Each number is 500 + 40 x the weight over its row's rms, rounded and kept within 0 to 999. Layers, rows and columns count from 0. Numbers have three digits each. The size before them is the row's rms in percent of the matrix's.

# down: layer 5 MLP down (transposed), 768x256, rms 0.295, rows 732-756, columns 0-127
# up: layer 5 MLP up, 768x256, rms 0.25, rows 733-756, columns 0-127
down732 109:515528578414498500550559512561522561455442504498465466538480511533496494525482456430544517559501441480537551473472486473501454466474519509438522578415468503518545511474436529534542542493466465494515493543546517534615548423529510408524497490529564522552494507498556410552490498477470554520553466512450486557460561542547485529492515521558531433517522504477523497513532483463465495455520
up733 076:461525547491527512518470505480550497517463492493525505532484439530494457557463578583465495473506487514521461536454574529504494448584465525478396533460489530497447521521509450516487470553461483457486505531492453496511478493461532501453489486434536484519529498487496408534479553563503521490435515544447461485528512466511549432505526435479631528486542491580518529573534533552446526519489
down733 072:501524547444559477543535512514519571550516519450491491548466377501533483536564541563460477488541507437484504529484545558497497463520501532498453502488469551446465515532441457484483544500486454540490514500464476483555477513473445485514482525583507515530555547533493476483466473443563510498494560545496527490476563485521531525446510466440505482506482552541528532462501468464609533510467
up734 108:544496459502537489486513498483448556514477391486422487447486476556525508471511437489538435506568518481487554443456531489543537493543522484492443468457557482484436557462521491471431417504509459477549567585484456457567468516559505477517486564480494506517500524448499527524517525478495502542477492457512445546481564465504411434524519447519531457492530575542430536504483485491525425471537
down734 110:529552520596520497530499530539484531508441550486499423459485502529512528445535433470523469442498447547538561523506491408508499516507533533507531513464501530532498488518541538493450528481549519485463440528552449568423564505471526478492463510525476441498479445567497422482549513473437439413486507503508481520527467554579571450474460568510519517450501561494497494499501506501496553509500
up735 089:554523485508437513546434466496494539515470489495510494506548482489487512534427503500502410509600486540528524501536507516488559522534475581478514462501454525553486527510520551509480476505486549448390451484487513454425550524489545451463487458420471481545540401506509492535509512552488460480481454460420527451507526490493472475488500417467582504499457503472523456538545499503451484521506
down735 090:448507460554548497450509566548473440531459499488392504501412533564498496489521499439446559530508490512467459502519555451438497464481523484505439481534528503492533556557481502538551441442517513557500548533580437549580472507486518527519524373493552468439465535530456472490518607469518523516520601476445481533537507454517544504464502570547497487472495482528442531531542535496594495460438
up736 116:498554483526536559589516453521481524452580463487502476484583486561467432558490539513462547467479441506497470484529522434619552528509570523514515395520524515529535479548532479570494531490477472548463496477517462516520427531528561478444483467499581562586465498483467469493536504478477453549508546496561439504556509499425571451506455590539497498510566448503449512469486529502457548528496
down736 110:521496513540503564509553473492477532484478511467509505476469454446544554418442450475503529462556497477513547362502549510502526504537418525528490543495560486504510493513458521499531461568548546492497529536464475549420509538493466450517547492502434557465497569539511605518501443514460545568502438484482465534528502558438551471543497555471495483590546526473524555510588446468560523531507
up737 086:447434452528473512489461460482350487516488446529536491507502495505501528543514537488527463505519512465502432528429466533545484537548503500444477571497412505486506476571443468528467498459503547453507459536473483491491542497533537453521455482481494544540479558559437434454505540505487461442500587528466512455458509473517485400458483473445554555511468420512570464483511443593543463473467
down737 084:544553441477574487527462525517521470517523450505460489507478461528531508515521457566487511476458503481511482508441527432498599536485527454565440551529511507549528546411514449456535457368510492510509533421542479534504518549508545476537554491455554489464547476563556483522505417479499462502505477499546438479448544430418527585523496501445466484511485496475501520511440538473493498491472
up738 110:530551535519451566516490484447472533507509521528460460494563556500430515481480506503495468497575441520535532514502490525526466537534476501596461514511517496488499501522517470580529534502537496554515456519493502468471535422516546545497461537465502460571498541481564485462566463516474485474456494508510473444550575473438565505490563536492522488506518509501490519507501444467512494487428
down738 128:532490435501439499514515526530498474426498478468571554522485484489474475445512491483535550496449450472450466444507549566540530541541453419507450426467542540559479513528432486496441544440471377459503599484525436520496544386483512509483563538473500462550500538534564585603509559487465532523452507487516423537508489588501499484519544508502454499498505476434501514492568518506445504412474
up739 103:460493518496520433510548471476448448528450428488474484494456566495437517470477480555506436434422532491549445479466529507482501471539488531492479482487556441487476463431552538448562471501513449482486440524532533441518522452458466482504550434447508477505476536577495507496482508505504476530506506550521405547458474513578483489512499573542471439440480492527532505498494458460487580473533
down739 095:497435555456479533432437496532510464494543498575525434486484527507549491467540544422532469480591496512462449490521518445492474501456477481463565440526496530525510481518484540478595500468538576431503400514494498468542495584491456448516530511514442500504518443523456431527510513517448469518559503506474516509501493538423467495493513502491488519508535461424499481526558442504431488515516
up740 097:470485458435462563532510429471504416519525486522464508526499453458528590498476483463434529480557452543475465530466462553492482442524498491491477524521509438526523451441493461530577469479566468541594494507515442411533564562504505458472469468472486467476488487536496539473451463536509441505447555525567504460501498424482430543530490524519553507540486532509453517536522479417488507482527
down740 102:507522518462439499457475499497599510471429459533452441501414565537484571493536463500446502504538501497527459512471513499411443536469476466512534535512537495535496549495496475511568394509560498544548500474478470488508492547551503533477516508483512456502469488556471432477493504481475497504569519520476502488534495474511483592462492564464534512515511482473500517544559531422511484554418
up741 111:423526532505567505538421481462450529495487491477539517451464518549469489491539364551468512503502503510454562452513563510480482566460441486542448511569492454493490468528469526489506505500511505483508487455558471467443481495536535448485530515472493486467488509521514469447482471488540473532522453522558466472485587489548588529480533473490578490456537452495461508570519538504504474515511
down741 121:505506504524488547520478540438536567521436507500492496491437489532468524553530481545540529492490445511462509412433465433543536467536501478550460551504464513431519558455509496549485520487514509468387543515510535538487532536498441528495523468456557510529558529512443478424498516551486515418441582478540442451555491444532472520457564505477482514477546506529457498523456463504475486439532
up742 100:519514454508553518488481464592525467477460450516568536482510516479459531474482415502488478481532484460509499509514428534485520532516482421470479483461516521532528440555608597513556442437484476539556563516517461453426479522517491542470455431493542527486527537481567557563488468498465484530513506464439521418501602537487523468488542477420482406475558443456511477502549480427542495499546
down742 098:506501495452483525477495466465565552557436460432485540549522436443493488496575509460512528475546486520449426543575463509474512489496465512509462504419544487426491581505485515441559535536459511446504573501486525435517461458517486457494501440463515438527574559492471566503461496518502501494463564471576486500492535502581553521514540451478452465553484436506446506496540475459485550484538
up743 026:519413534468529454429550530489507494514478576491524563554513553498565500495425505552493561484558494623551526552407455565508549510466489506506510525511512519514479488490508470529581470498488490509522578465499522508434507418505552492512485544464503447579541528536493536495461467470467534446491565423488547569514522536480552488483533543494483478537439489439415499493511481447530500519465
down743 024:492473473547498467506487468493544533480451529477501483485453462544511504509429510529532492476508468432544475525514519518492496570537462469454508514461484503488494454576531547472497476539535486478556566436518524478514531546442502484497615518554454547555483501526493451534434435500529488500504581460527516489544449486497547500490521526535535434535538453502509507527492478485496457472573
up744 081:510525517521477547526453458436463550510527411489448557559480479475503513513494501475550533478472459520496522459381489476478463427470570539566568550419475537545455460508535487456515473553421539482483459437566532481594456482495473537416437482452454520546462481520539465502455472492470567500480507513479463494593563524541513501483560407512527455569540506508531511470489476468571418594460
down744 083:506442515549494528482503495510561437480493511455554377524486441486445507522506578526547498532534487487531473515536491432494498444513481482552499491513528498514486432476448509460516421527548557470568513461487488451600477530443460538567492580547517500549517449551481531570544495455498448473464463450570594497492549537490457520513467412517505559513545589505576486485511474544482532535512
up745 091:493496460515439476542516461514540562549555522526466527442497471502472442458472468584526517437483475584552517533531523512514513509419512456495522548501489474493433535525535490471457493473492512512456490528485527552586548435543576469541454570502494488474445511468432538504450454484483498479504559563556439561524536435573489485447528453443549488459514563555403467489487489476514595512440
down745 099:484551537454528409531554458551493491556504486506541494546473534463528516467476579540470475542453471534458501529588554592484517464538507539554493541474464482548500563509516490436443475496526548464514478495531543490525447457501494477576484580522562544474489516490561487472507463503496395504553480534524494511527497514503528430496521529491468453488542502540518513522505471542510513518517
up746 086:568473435517412475488567478416472531503493557562493512434454496537455542512485523544480485516428538452462492498473519491521558572516469547446503521493513440592451471555540456513469473518505484452478493529474520476495521440449567445420504574510497488480487550488422492562468561565455484492537547461533434470485518542502573442508487555428500556455488469486526484505578537496437524508483
down746 081:518477536449557510483464481537509531506515516463494527499483482490421493491487529484460549458531507517524493502523493516538567452506559502444509441475602541456450476479468418518510465489432478518516380551483485523526533474504463446454489571506443461533489474532429552450531483450525537499533507530474492447498500531452500569486435555542555525527551538445464436465504569495452510417522
up747 099:509429466506503462498538417471541584429495490442462541494557533568460521523388582453525535535537481568523450558504464390536469547554592559510561507491523506475524452444547472486406487512476444521453497452549534523535480469436452540524508440501457496475530526474499485480465496516485521499485529561506478540488499489483492498492510490467496514451477464414513472543533480497480522515606
down747 094:431464492430473480520578495499430572478560517480543468436492518503526463489578438486583574534416448515551456466477552509520523424522513504525534486525498433564502531551477498502502553532450529456456535513469472489442523525441543545487546468479468440552481547460477519540483456508467445484518473484505429542527528504528541518495546476534452470523503462566456485503505532584599419522533
up748 101:472518442494490447487417504454417435530492490552410537509461526562499513494480494486423569468518441497508516487564587522522494484530567438499519477489552453489534497555535420498476411489538501546505492452520517546445485444505505512481474505422436534521535519557515564510459404476525483430451523464561496470477487509575553512445509557439448452465504482507550521547475544492511464544508
down748 117:467487459427496456547507544455482481458552588452550546495500497509489464487507509498470546521460529482505498527540517451509530474478530495422567536516468488416444455501505468531464449479482497542533495575534550500368548512459488474489488507435459499499513504491556512421567541455510426470480438490616447509438496496448440480463452413435443463598489486526531458524565548554546462502451
up749 094:483478510493507468458513474486491550490482544480531450500510484470473443531488471511476539431499438546500459527461493458619480504475480544563504493494471520499466535467521454483495515539494532446483447524490531563516553537453499477484551394479498546452493511524508502501472564478424451463466483562473503505491482617447508488482534513531448545503465461495512495452457500564432451488526
down749 092:507462612515458526538493464565496527487511500501467573510555538480506575534484512523561481540465552469489500502463481469512492473532511515457513454532605511521587436441537522441484563473521506546544538426528539507467425508539516495459511479504472526499530453519493538496481464521530474562629478507507457538575479451576542525445499468455465510485565490532537471482496528518538444500474
up750 120:471447533471470464495546556515435506466528504389493469473550557523473522494491520475406468458540481546533475503474470567537484560523437505513422471502564435514550519480492474462494441536474545533453509472494480511486447576476519588523484501458376515475529466484505448453486415519497493494476494492464442476539552491554478449562570504475488480552519418506462514537408514565489420416475
down750 117:529493495476510505482571566535508540512451418524500512483475499476531594553558553540507523546515561487557518586534455454461439502490477476442521534457525453493483517475527480478495579490453433515486459509456474500502438550534439479543448492544537510478446464476477456502522490473435540497525477515553433509551512482464477461478465479472547557545491522589501525519531505474540541482499
up751 087:496477551496506534448521537553460487473534457479489585501465493524458517500459448506491447584534496520515508511487514443581471433427469474466497542507430508462577455491471485540500490540508489505481487481486469502545463495467394532447453465478479503550475490454489518473530514478442478504498511563539535519423580402471539495563527495474533487439517583559487516489495565483469553489491
down751 092:416459478473485578495365488470548522544561548454468490526451487471483468489410524497521515598511497380490480503505566563517478456493522470471538496512540467436609491449479468506465547505477513566522505488485518448442584462466510489413497513499453523574482551543509522569470492528545465506569491450471497544405455500500487531523503514452460524454563517511485451479528558500475465431453
up752 084:524547487436536532548462563465496491506522466509474445543538536472555484551527424541571495469534463516447477514459490422531504450472550469514490476541468529512515527488457477468460465484543528549471469554482481488480490576496499526485502540488422418505556552477413505509432543474487525482472414575525510542482353504555440527423530468562549511491471455511462469483480541493496441505546
down752 091:498586465455516552560556464479479477518481457519474491533468524468497547498502485501481508442513433578556403544426470506464519523480441487538450536564552423506476528499510463467554485479567561517503465488525530477491545497492482503521474440487450524479495485434533524567492556435506483427477485524409463452509482478565485515514525502501505448520485542496471529467479530464461447549539
up753 091:450465449563504567502508521478482551534499476555532590438510511465494531473445519414551485553469483527471540523530545468475541532428485469473512567477525518480460539481533516492582522536469474504476424474586496475454542449536514489534512536502494452590454539508492518495524480482451491567506456472471489374546551551459467524454534442456476466390528485527521442489454500530442528503451
down753 097:526509469525468478399505384555519505524579506556453534542558478503475472457515501579469507469527539511569510535518542478477512517515540531507475458480542538512436516575483525575552470563571465441495457531493454576487493536476449558497485535483496500469521522517573503514486478441552465480511504491538520486484479483510505529383520435525484517553513523509526551458542485512518580428466
up754 095:492478500470534536494465490443481510507469455470517460474510504543465443548495489535503502533424581471557540510448499493551527560465454541510447448479547485513467497530492484572487521482497519524521544463513512547489517521477472475485508456501549517463458482549491432430487482420471432517500457530504513495423488495446615474458530589529502427489585499509547476445520563467493510515535
down754 095:478475551490512518530553459544578524460497467474469568541576460586496506475546512521487512402532488478479571453548490437509460463513540518537462558525463540555455580446453491446466539460536495480463557525522468498450448497488554520519460473525472527503475527531488475538451504474481559512533501567473461502524551462498501509525494443548550480470598516523441495560481427499544462479501
up755 101:531430447454467488473459485501638579522445522477522468540526493513499499522440554498451568459557495580510504448523399495496520455473508505476535480517524490460474458470460464515521489533550558524516539454490455428457508501490511560494509446520441426473449505464464518543483438476536526491505540478539499533489471504512497526464463492569503505523457529517477551511436511506547451490528
down755 104:508455503443467472558492453509518425475498516436474551525524519505522516502505469578510551537488530568543470451517471504554556492470530503477463526541535483533528490504518563529535536557543533503461559478507566536474524485469477481526539497594495499580551469517443406571489546503494451539496476409586551503519573544465596526447461467546506499488474550517490521537462482506436455558557
up756 112:531526530566527517522494453590476497455460508599427481516499543530497494506442512460408510474502507547526517487507507520561449465595417507533582457543475504542516480543487493419522540513460552446559568464517501509517549531464540455475527496511517504525534449451528450500512506502509505491535447476489479498554562465484535532505447508483494459393525455528503552548496485564474537478471
down756 111:499479509545599396519578483451463526551461525531478507526543485572476459511534568452523513518526498520512479544474541549408553425550510543509493488561580419406556512518582488491569446492505522511531526501540488412504531562468485510481470533438492497506515507455433511483459515478514509439520526564504525506459453463454492502453461528492444528552526496496546542447499480520492428573526